Part of a small language model's weights.
Size: 10 layers, MLP 704 SwiGLU, vocabulary 16384.
Architecture: RMSNorm before each block, rotary positions, no biases in attention or MLP, tied embeddings, normalized queries and keys.
Training: a variant of SOAP for these matrices, 868M tokens, 6626 steps.
Each number is 500 + 50 x the weight over its row's rms, rounded and kept within 0 to 999. Layers, rows and columns count from 0. Numbers have three digits each. The size before them is the row's rms in percent of the matrix's.

# o: layer 7 attention output (transposed), 512x512, rms 0.176, rows 317-319,380-383, columns 0-127
# v: layer 7 attention value, 256x512, rms 0.183, rows 189-191, columns 0-127
# q: layer 7 attention query, 512x512, rms 0.147, rows 384-396,448-460, columns 0-127
# k: layer 7 attention key, 256x512, rms 0.141, rows 192-204, columns 0-127
o380 080:418490492486454511441585531466475495447455542471458444491474540441434501521518560571455457526489420487491486404463568507507527484363557472432471507511507479562480545524486514387500450535466560557513465553478445570580460447514506541495569585587521575421433536455516493475533499496492420495582433569466558452449547425554472472525530531454525440523514450450470472515554415472586518506515
v189 078:407515533465425473488491497479568575547566484550486418568521597489527481526549513451554509595523442463483482479531458436475457556528489548562558526503451507471479582512529437560473543485453523521510505558447473582477461471438520564519388469492456526460507556414470601507517488490500591554494524529512506549479642451609501474438578495499568458511531566575464411489539510399475465489492
o317 090:475416530506425427567484507545536663535504503509495501536582452476518452470554485486499477549471383536525563467521484509445478504526466534452510487522521552493495545593576487538427501507442472561445525427544466515424518493417428525490524465417411496518574579520538602528531512487484507567439457496620514551573570541506513525461523523459538561482433556476434375597513596488474447507479
o381 078:561579535513588464529588499470535494487559534486519436537478519497491441625513555480470501520549510499489386523455498452491476489530470416494405406498441411555507510413477490463556504410533490367517471540496401465537473529461470474501557513568604473428584410527465425608501500633484501520515459529480356498453476409504456573543493439473564491517559579488477497512469440478521483460492
v190 079:490547479608553527442456435616427440539638568513540548474459483535525506521465543464498476419575410421440502468683491432482513487509449436485498578493551545484565471542447541437507435527456495535474482524594509470504559542494485447528513513521533516444487578434430625519397484467523512461496522499507513487540481520512497511474520478540651462537479525461513509488452487507558591577511
o318 085:563560478441588545621473476508489431484583506491516558560437533514449531518538528549473513483590438503511519567429554525472480478486501455499459552488574443498461491557397593369495524521458554516550550509551457540545587610555522493510450460523433510480479547511492592505491554491573509497458490407433456425540462480539571461526504419492484487467506527500539477486409423577503484522483
o382 087:460392564512504481512504560477508543546514487427516411451579439500442472468551528440451430569494443412551583485486423457522507603480515431411507413590443493521526590471543460522535403404446444524508524435443513492556423495549483591487476555523580546479518404480540542458443447472501468449523514606422501545548492497436502522425560550533577469511535564476603467501574522510458476507549
v191 078:434491521404550582488522561503498461482501438545440448465508522522495474503516475459456582566445528340471547440494574508570537459518546502458473520534496408456543462599541481494551426525464452487555448471458528510506519529439510602492594536466454555409525457564416461568502553571487477586549499504504433489462507450477509411555458589462503506521582537502523493510516458548471475445490
o319 087:375505529429529543500639492457406568546468464590541476413510499602483538564504509465512518522516497478540508448558500474556504542574513457576489537456559450516554513595567517579522474559547494525458475498519564528524438534538517565421452521520503543475497436616559509459456520473509544516557493590484482453518560578484538442490478570543608428525537501494470460489539472488475505531552
o383 083:634510475565464509549519425424481350515543515438541574627549450441570502453432475534505415580566475566525578554536499533490455375440465523475593495527459520489512451419426475459501515428394580451552457467460449530482521641504484411473457497492536470529489529409465491455459415505457450449518566435406521455478468408492472482335507551446431489479424435452574484558423564483589467556476
q384 150:569497509474578447503446578490481512539501489510476538539588535368534489651554578472510482537534598505485498435526570492451473448489470485491517441508573544487459453478526463459566515456473493567438587454445444522454471511490561482509549527466473461518449435472515472454482491496508468511484551412496493487472436467488464480543465543460490587609430530437416472516548416568537465458498
q448 076:499522528520509417479462502479517492404478469596498468511560523610539454504560520463416464473527523644491468525564527527464486470497414579469458450425535448511509458590533531469405465557432383493500525507517443579492534542447530542466486432550524522451540506534532537500560566570502501570451482511506579438477482461413523514487538379397550458512400473501524547610478433490474612536517
k192 085:475539522485497515501486537520469441481599558515408454563492540460488482418528455505432442491526528586370454521547476459540618534461512434539471526426398481521431584544427552542580461395472462481535472582533430421469529482457471525570536484489583498599524451461490507634459570516618589464540490431525462482503507483453530488481480441551540417446565543579415507473435454454513521565463
q385 135:522492580473641512569484426404456490465402358440565491440537511525555533477551525462517483479535468492424416395471478534470425609562635551524406538540494486453461506541454484419591417474508546517613486502535549541451467437474445505448379523559582463495527503553499521504383500546471513549457477603500514515557461509504552474560517593546465522514586462526446513452541497548433498444555
q449 089:616492449635464541549445508360489443587551486561425507554432437460461533460459518459520462504492466405500467501576447472509453547455541528615489487462528541490564494512479504518532499504490619531457482485485538521488480417456526549584455465496553456530490434490520532581503462466493434531484501505479585552460560529470572542527478477521534533452534459485496583548457501549498595412486
k193 087:481409477467474456462488495549460561548481578500564524551526572472441488579529432525466584522484545571489497576487476519451563568530451555522504434533556477580569550460511505441446531390553530548421494502445550431405519517520577506617528474433486475494423415562515550525550524474602537477490521506596501543450470543510444494406489491465527427415481491451601536501532554458568566571477
q386 204:543558491432493549506533514541457477559580669496503481488497427495480674558502471570471589507546521555462468485436509600481456522456538503497466523440514465549391500485553492513511539454488528522446557515469504462460569502509552469380538489517497509524399498512473542542488473476465521514571480497522505482476554413515551501535495555470453524530465562567444454465463563471568605451433
q450 186:534494527508462453484563493518439460573451530421484518493536446520484526521518588449417496577486541499465482500564485536500470595569580463523458515487600546533452509524505456475404441412544488426534461497471474510539453521564459509518531542552526444463550467544535519584361453540496464522548474514475540509528472542426508476478454467424486489490526495465483396497520577498551446600465
k194 094:475507504504555586460493458462486504610476493451422474418408511448445537471512523504462458439489536483518420483478428485546486461458540514597517498516531455448488476549578559449446569454388446541548538525410456516595569466519530513525483430476530529468482584511434588475506505510507493474532456492507491533429592559474503504526537447399490445462411490461466386410459449523499444443535
q387 111:453472510509520529527526424410411471498453566492559508503503463563490542429495512438532516495458473425524461422492513507443523599541507564550534521496520518477493557458450523521496510521462482565570510521445535519487547538381500495499429519575546462506471609537528547532489479555542551571567450513477539553540506554481512495430454561585513498466589580552434546431473501501479469516462
q451 066:583439560560602507564470490487563465588441486485437617543552481500489523597544517525484530511433400520498534481475498458459581552510538486531555523552452503564468574420502478545557482502495528452516545472501533548429555506501516488573445473487546476505496383510384497539462445487494558479504435452512569548474548512416523469462501539543381548479467427476482449533507538539483443573530
k195 068:466447486435499521549561466541541519467549504469474475565439493430478497420502501384589488454479561594461465496469582447555474460588591584393374485483543491383440462588501502498504454467497550398486475461490501399475537460516452515514547488551507521431493443494541524481532538469539528546487544578550488490441475477553477523558491392525519379509481526502551535415481533498472528492484
q388 100:453534465474476457497498500515388548466519487492574467597454525543454514478505543515563548526467487512534596528459484497489542602467498506495427517406532521471508504495480428520520620400502501493579465458525486480553469471479488497472492565464453577486528472392529486509435469519394467454510484553480456492516514417691474396447484514554500436530588478565547540357457466448555562509519
q452 061:529460518529538501477511481460497452556420535488519509525473577430513472433569482462523499518476374493595409502432524432530503601544487486480484519542515481415429558516512467544496475524425505560460509482454420548468554486437485481523436484577551453534434553532432549551471464540485488436524434522524505562365519494405509504450434482475509450508453479563503592456466497483434511580457
k196 074:471500460442505497557595469507471518446458460535452603511522553516533529522471518422451516526437477541428533437565699547432532504510537558475517530472485501513503496453552499579548541467499538410405496510435487552469531483501441499535571377587383489417564535529508417499587554497527570442517496516524451517488537495461527436516551518437401532467498483503549435486488474492464411533511
q389 088:538437461497461538557537485409465476509503516439512573596536538497463516536532527454516572475498434431481508424531509514495541584536458498427424537563519441526435490437499494541493456443356496577526538500541511501518530576394459440527455461500545528603523595524512564461415418498524462447529470440465468551567462522547549410463437532507458408443459491489481590411477505517458469499516
q453 058:545482563530539490568545554520569410617483507473561588568485511478455456468495509498516541525447438491504532456467513465546492554519495522465572487569442493498459543417544493610563407451473531458454411470461448489439571520491495564447450570520613502484370510492453549521561447563466520469541489550564436571512511500487476523452556516537450465503491462597512599483465439461445552510437
k197 078:463447541545519465495527451501446622590495446487584402468494437447479466444550442477493427595483447591600496524550567508505421468491558532599520502534521487458481557564557446490463506537539422472581497545464511532484520467509564532525594540532497457553491458497491445518537518439458523510548492501530581512553528526569633415523550458499478483541529550570516529508497477455513468528536
q390 105:487533547569432462491612448408410599414603564435471507531598505497501495544502548476463513356459482469484502490448502474538477572489457556529472452482533489398461561484494474521444504461517526494527470507484502467620495560374480440462454482554491490415523605450523474491535519519496543545565439589579458473446488430499514458482441482556469457463555481520488401525475517484406553530522
q454 077:496422544436534438599474516476558393613493478456495480607527499440416490444559493461539536473482363494450516406413503496464487571520354569503496570573474485510491519496481478515511447457452555501442476494535434509428542494445511548581484445544576458522356441566437566526493502548532611532497539512576593465436566497412508465486536496465495431616403505530540566454461555493599560548488
k198 083:468516457487490534534515481533427555541455496425521427606482587492519557413513478499507430553482594559460444499501483567376564575466473447446529385521471507556590480479502496514582553487545479430463520500426535492426442519514529570554439428578543506477464413518496576423465571537488507441473557507436463552502449512436541422547437539471464550439451444511551509568514467527489438540482
q391 092:484536471544550515516503442531437455439514507526588494466506511558380492507509434480508579544503521438546498523512442518608473526526579582433416522517522448499449553475561440491525518422449501536497509492511459564531496534419473519453456561620480478481496538426528537425433461556518563472559537565534486595580405464619513477380527465544476370444469477506534521511425487499469426461590
q455 060:566466553617533476582541488527565491602456543521442541484572520389479464366560538480519591509470440467511474395436564432530501559549525456444494526563443502455492613512547465629565430448480517436457402450594418547511539562464465483536412487482570496572513503492435511525406474549434465441441442521488510605500524468517465467482548460453509474557473487563469559493490448448425484484387
k199 061:473461406431410513507563482651553512537491436433447513497413618541448508510518534458508427436409477479456488519408517483488487491468472576464403496505639482467496471621408489535430501552551521431556462547448516518515451493549414544487615477536521486518482501535568471597593598504478447497558432481577421479459514547441497567619512510535458492459585513540480520438478479522468558491502
q392 090:645486535496506468534523447542433501556503458465567515531531493522313524488495491542491578447539413383463508356457527506577453602600552629459431486576562492536438530442454530536512443521432476453542532549465478498537502543339527487487483445543585398589453596543514535526465418502505447463477438534544514491537475524492466417500430492496501388457522441507480524454483499608428485443499
q456 059:580520527577540430554488506556533458573396568508506556558536511437450438430593491499449435494542460474558544412420523379411451547531466545503484524570472529528489548472530449599511445411446504470432461461484456522528526586499523537457495549507516451564499454525440467540444470557466493429523584557573477483525484472500452374491589483516422409531452515548446509486494431495473523571573
k200 066:445491507525471585455511565485466573539578507478504557491445525469547553424581481419554521454527517633479426484521424493509492483513449542573507483525433501437500426544476559480585526394484528500408410497375439498507578528558530543514562471535451484547550438429488535451561511543561574503460441496467480520404407488612554493595573418516528520494451528526585555413486437460410452575486
q393 083:449482513537426510417530469453441405504539490415459660460510590654568540553526490537500549509484475460474550501561499481557539480509440579513523416521498488556464495479450445527490486550474485464493496512510545506469547510439527540538462506478599482461450598503554513472422484570539432499454516514513550545618453491496497522545490480487445545418581502555523484587558598472487538518526
q457 063:473437562395576448515515522471485506478563624490536597559481507529515651582446487559462546514592492473510513544514468555559478445532426463478490451503596448605433520453492509554460467515492535544567452543467550495498509541526474523470499500506506459440506564435565549420513436468485530514458561503500581524482471518543509493543470549547558539559462523401450546553502610513530492534503
k201 077:512539466500427555552382518482527432507564469566448475528454516404555458436492549571448488491488556563470452457435392537445499556466574414480481560446420461429516446500524470451546469461467472541480517539461490528518471449557540544517463498493430553541537498509433549497582613405484542546479461481490516460602481491403492554558513499640460494480462539537553495509388525475485461476541
q394 113:553519532472607516495450515472573514537547511534452399531436505496506444509556457393513440515588516585529504562459443486530506438432564580510478469504514492548452518470501465482514437553566483532473536499551479502513471447511520452479508489527514360578487513485472521439579477561508544454487553508483482394476429509433467512489559508617446471450393459491536480543459357509498499456445
q458 070:393564457466469522478516504531478514496456496528491495488500446581581389555476443527529448496495567587416494588565524436469492456472483546609539485498539500455508453463519537442537515565508417495521476502517568445452515455562487550463539453546495443563591453551529507415531604481544456569487464470494566518560480559504433459514504503589511431531484443426439448562591444513548443584610
k202 086:538514498505551476430484512509477445402498437445509536431529580482470549479391393439488525541478496438433613514501558523506484588612457447503477478584541539453530441479478587532577497550495528496603458513512574517524551552561501489502567511469433522387579527476459492495471497549465607487488494558476438493450459555496503533499531472435548597551467409442487496441512424558460543505496
q395 093:441513556512394512507469523506536510488524498501511451510510409501513557505500460589531498527483484524492436489432554560442525453562566576495544431552517521409459520522492558413450456488554477528509613478439523433444520471597498487508557463574489364361595533530494479557444476487523464498540524552499464501437522411357494532531536495476491479416552544437402459517573518452497478556534
q459 071:410476452463521478439552535424478534375522402456558480500450537584575507425430480550462432533478554493469546554451460591520530476585492524407526531414504431499552435464433548432471554615539483468553479491515468486439482506534505511465518560563511450405538399462512469604552499396498511551480575434363494399561455509520613427543577623559574554581499458356507409466542552423490419449504
k203 078:457525554431435475524532493508439490517535592532471542531573558512530475588486519484476501550485481484455399451559590493434487554491517523433612442492503464475509582664466471537552450435473588462498429455497559497510421431464464519470462378343472620636427369533443511610464460485499544500476532611474499595508505533436528457432465470524478573487479452554487523558544467488481433611520
q396 091:577502452531537387533444515464502486546473513455445404531428466542372501537551569470533495473648372519502555492534459458520537480449512462506441500478531468544475513463469453523493631453407457525484485448495481487530464474411519481489599532528562528591537555533511523448474458441590486498455577490544507428507486428537503525439451519520562498538413496521562560423343466453525432436458
q460 065:531472562498523548480413487481522478683472529514451492572420423363482402500580455440559456499497442485542565471494494467511495547377492436504475610490516483492450522507574441588479475453460549549486585522501456559579521487480532460500513540446433536620471593547380476432524491580447484467554521524572539483367518501431432515413385333462425458524457528613532580492499421554495493530482
k204 060:506466474465497493484453489577482594565592466506480532539447409510517555535509495557444434486593542479552533513473288561560504492492509461482485452533491452461482491445499476554499513504486569499574506533527554583534593487477489486619552485558539542528487481502438462435511461513502461588485569442460551499454522510481483540489525491473531490411524497473554509452450509465493445478513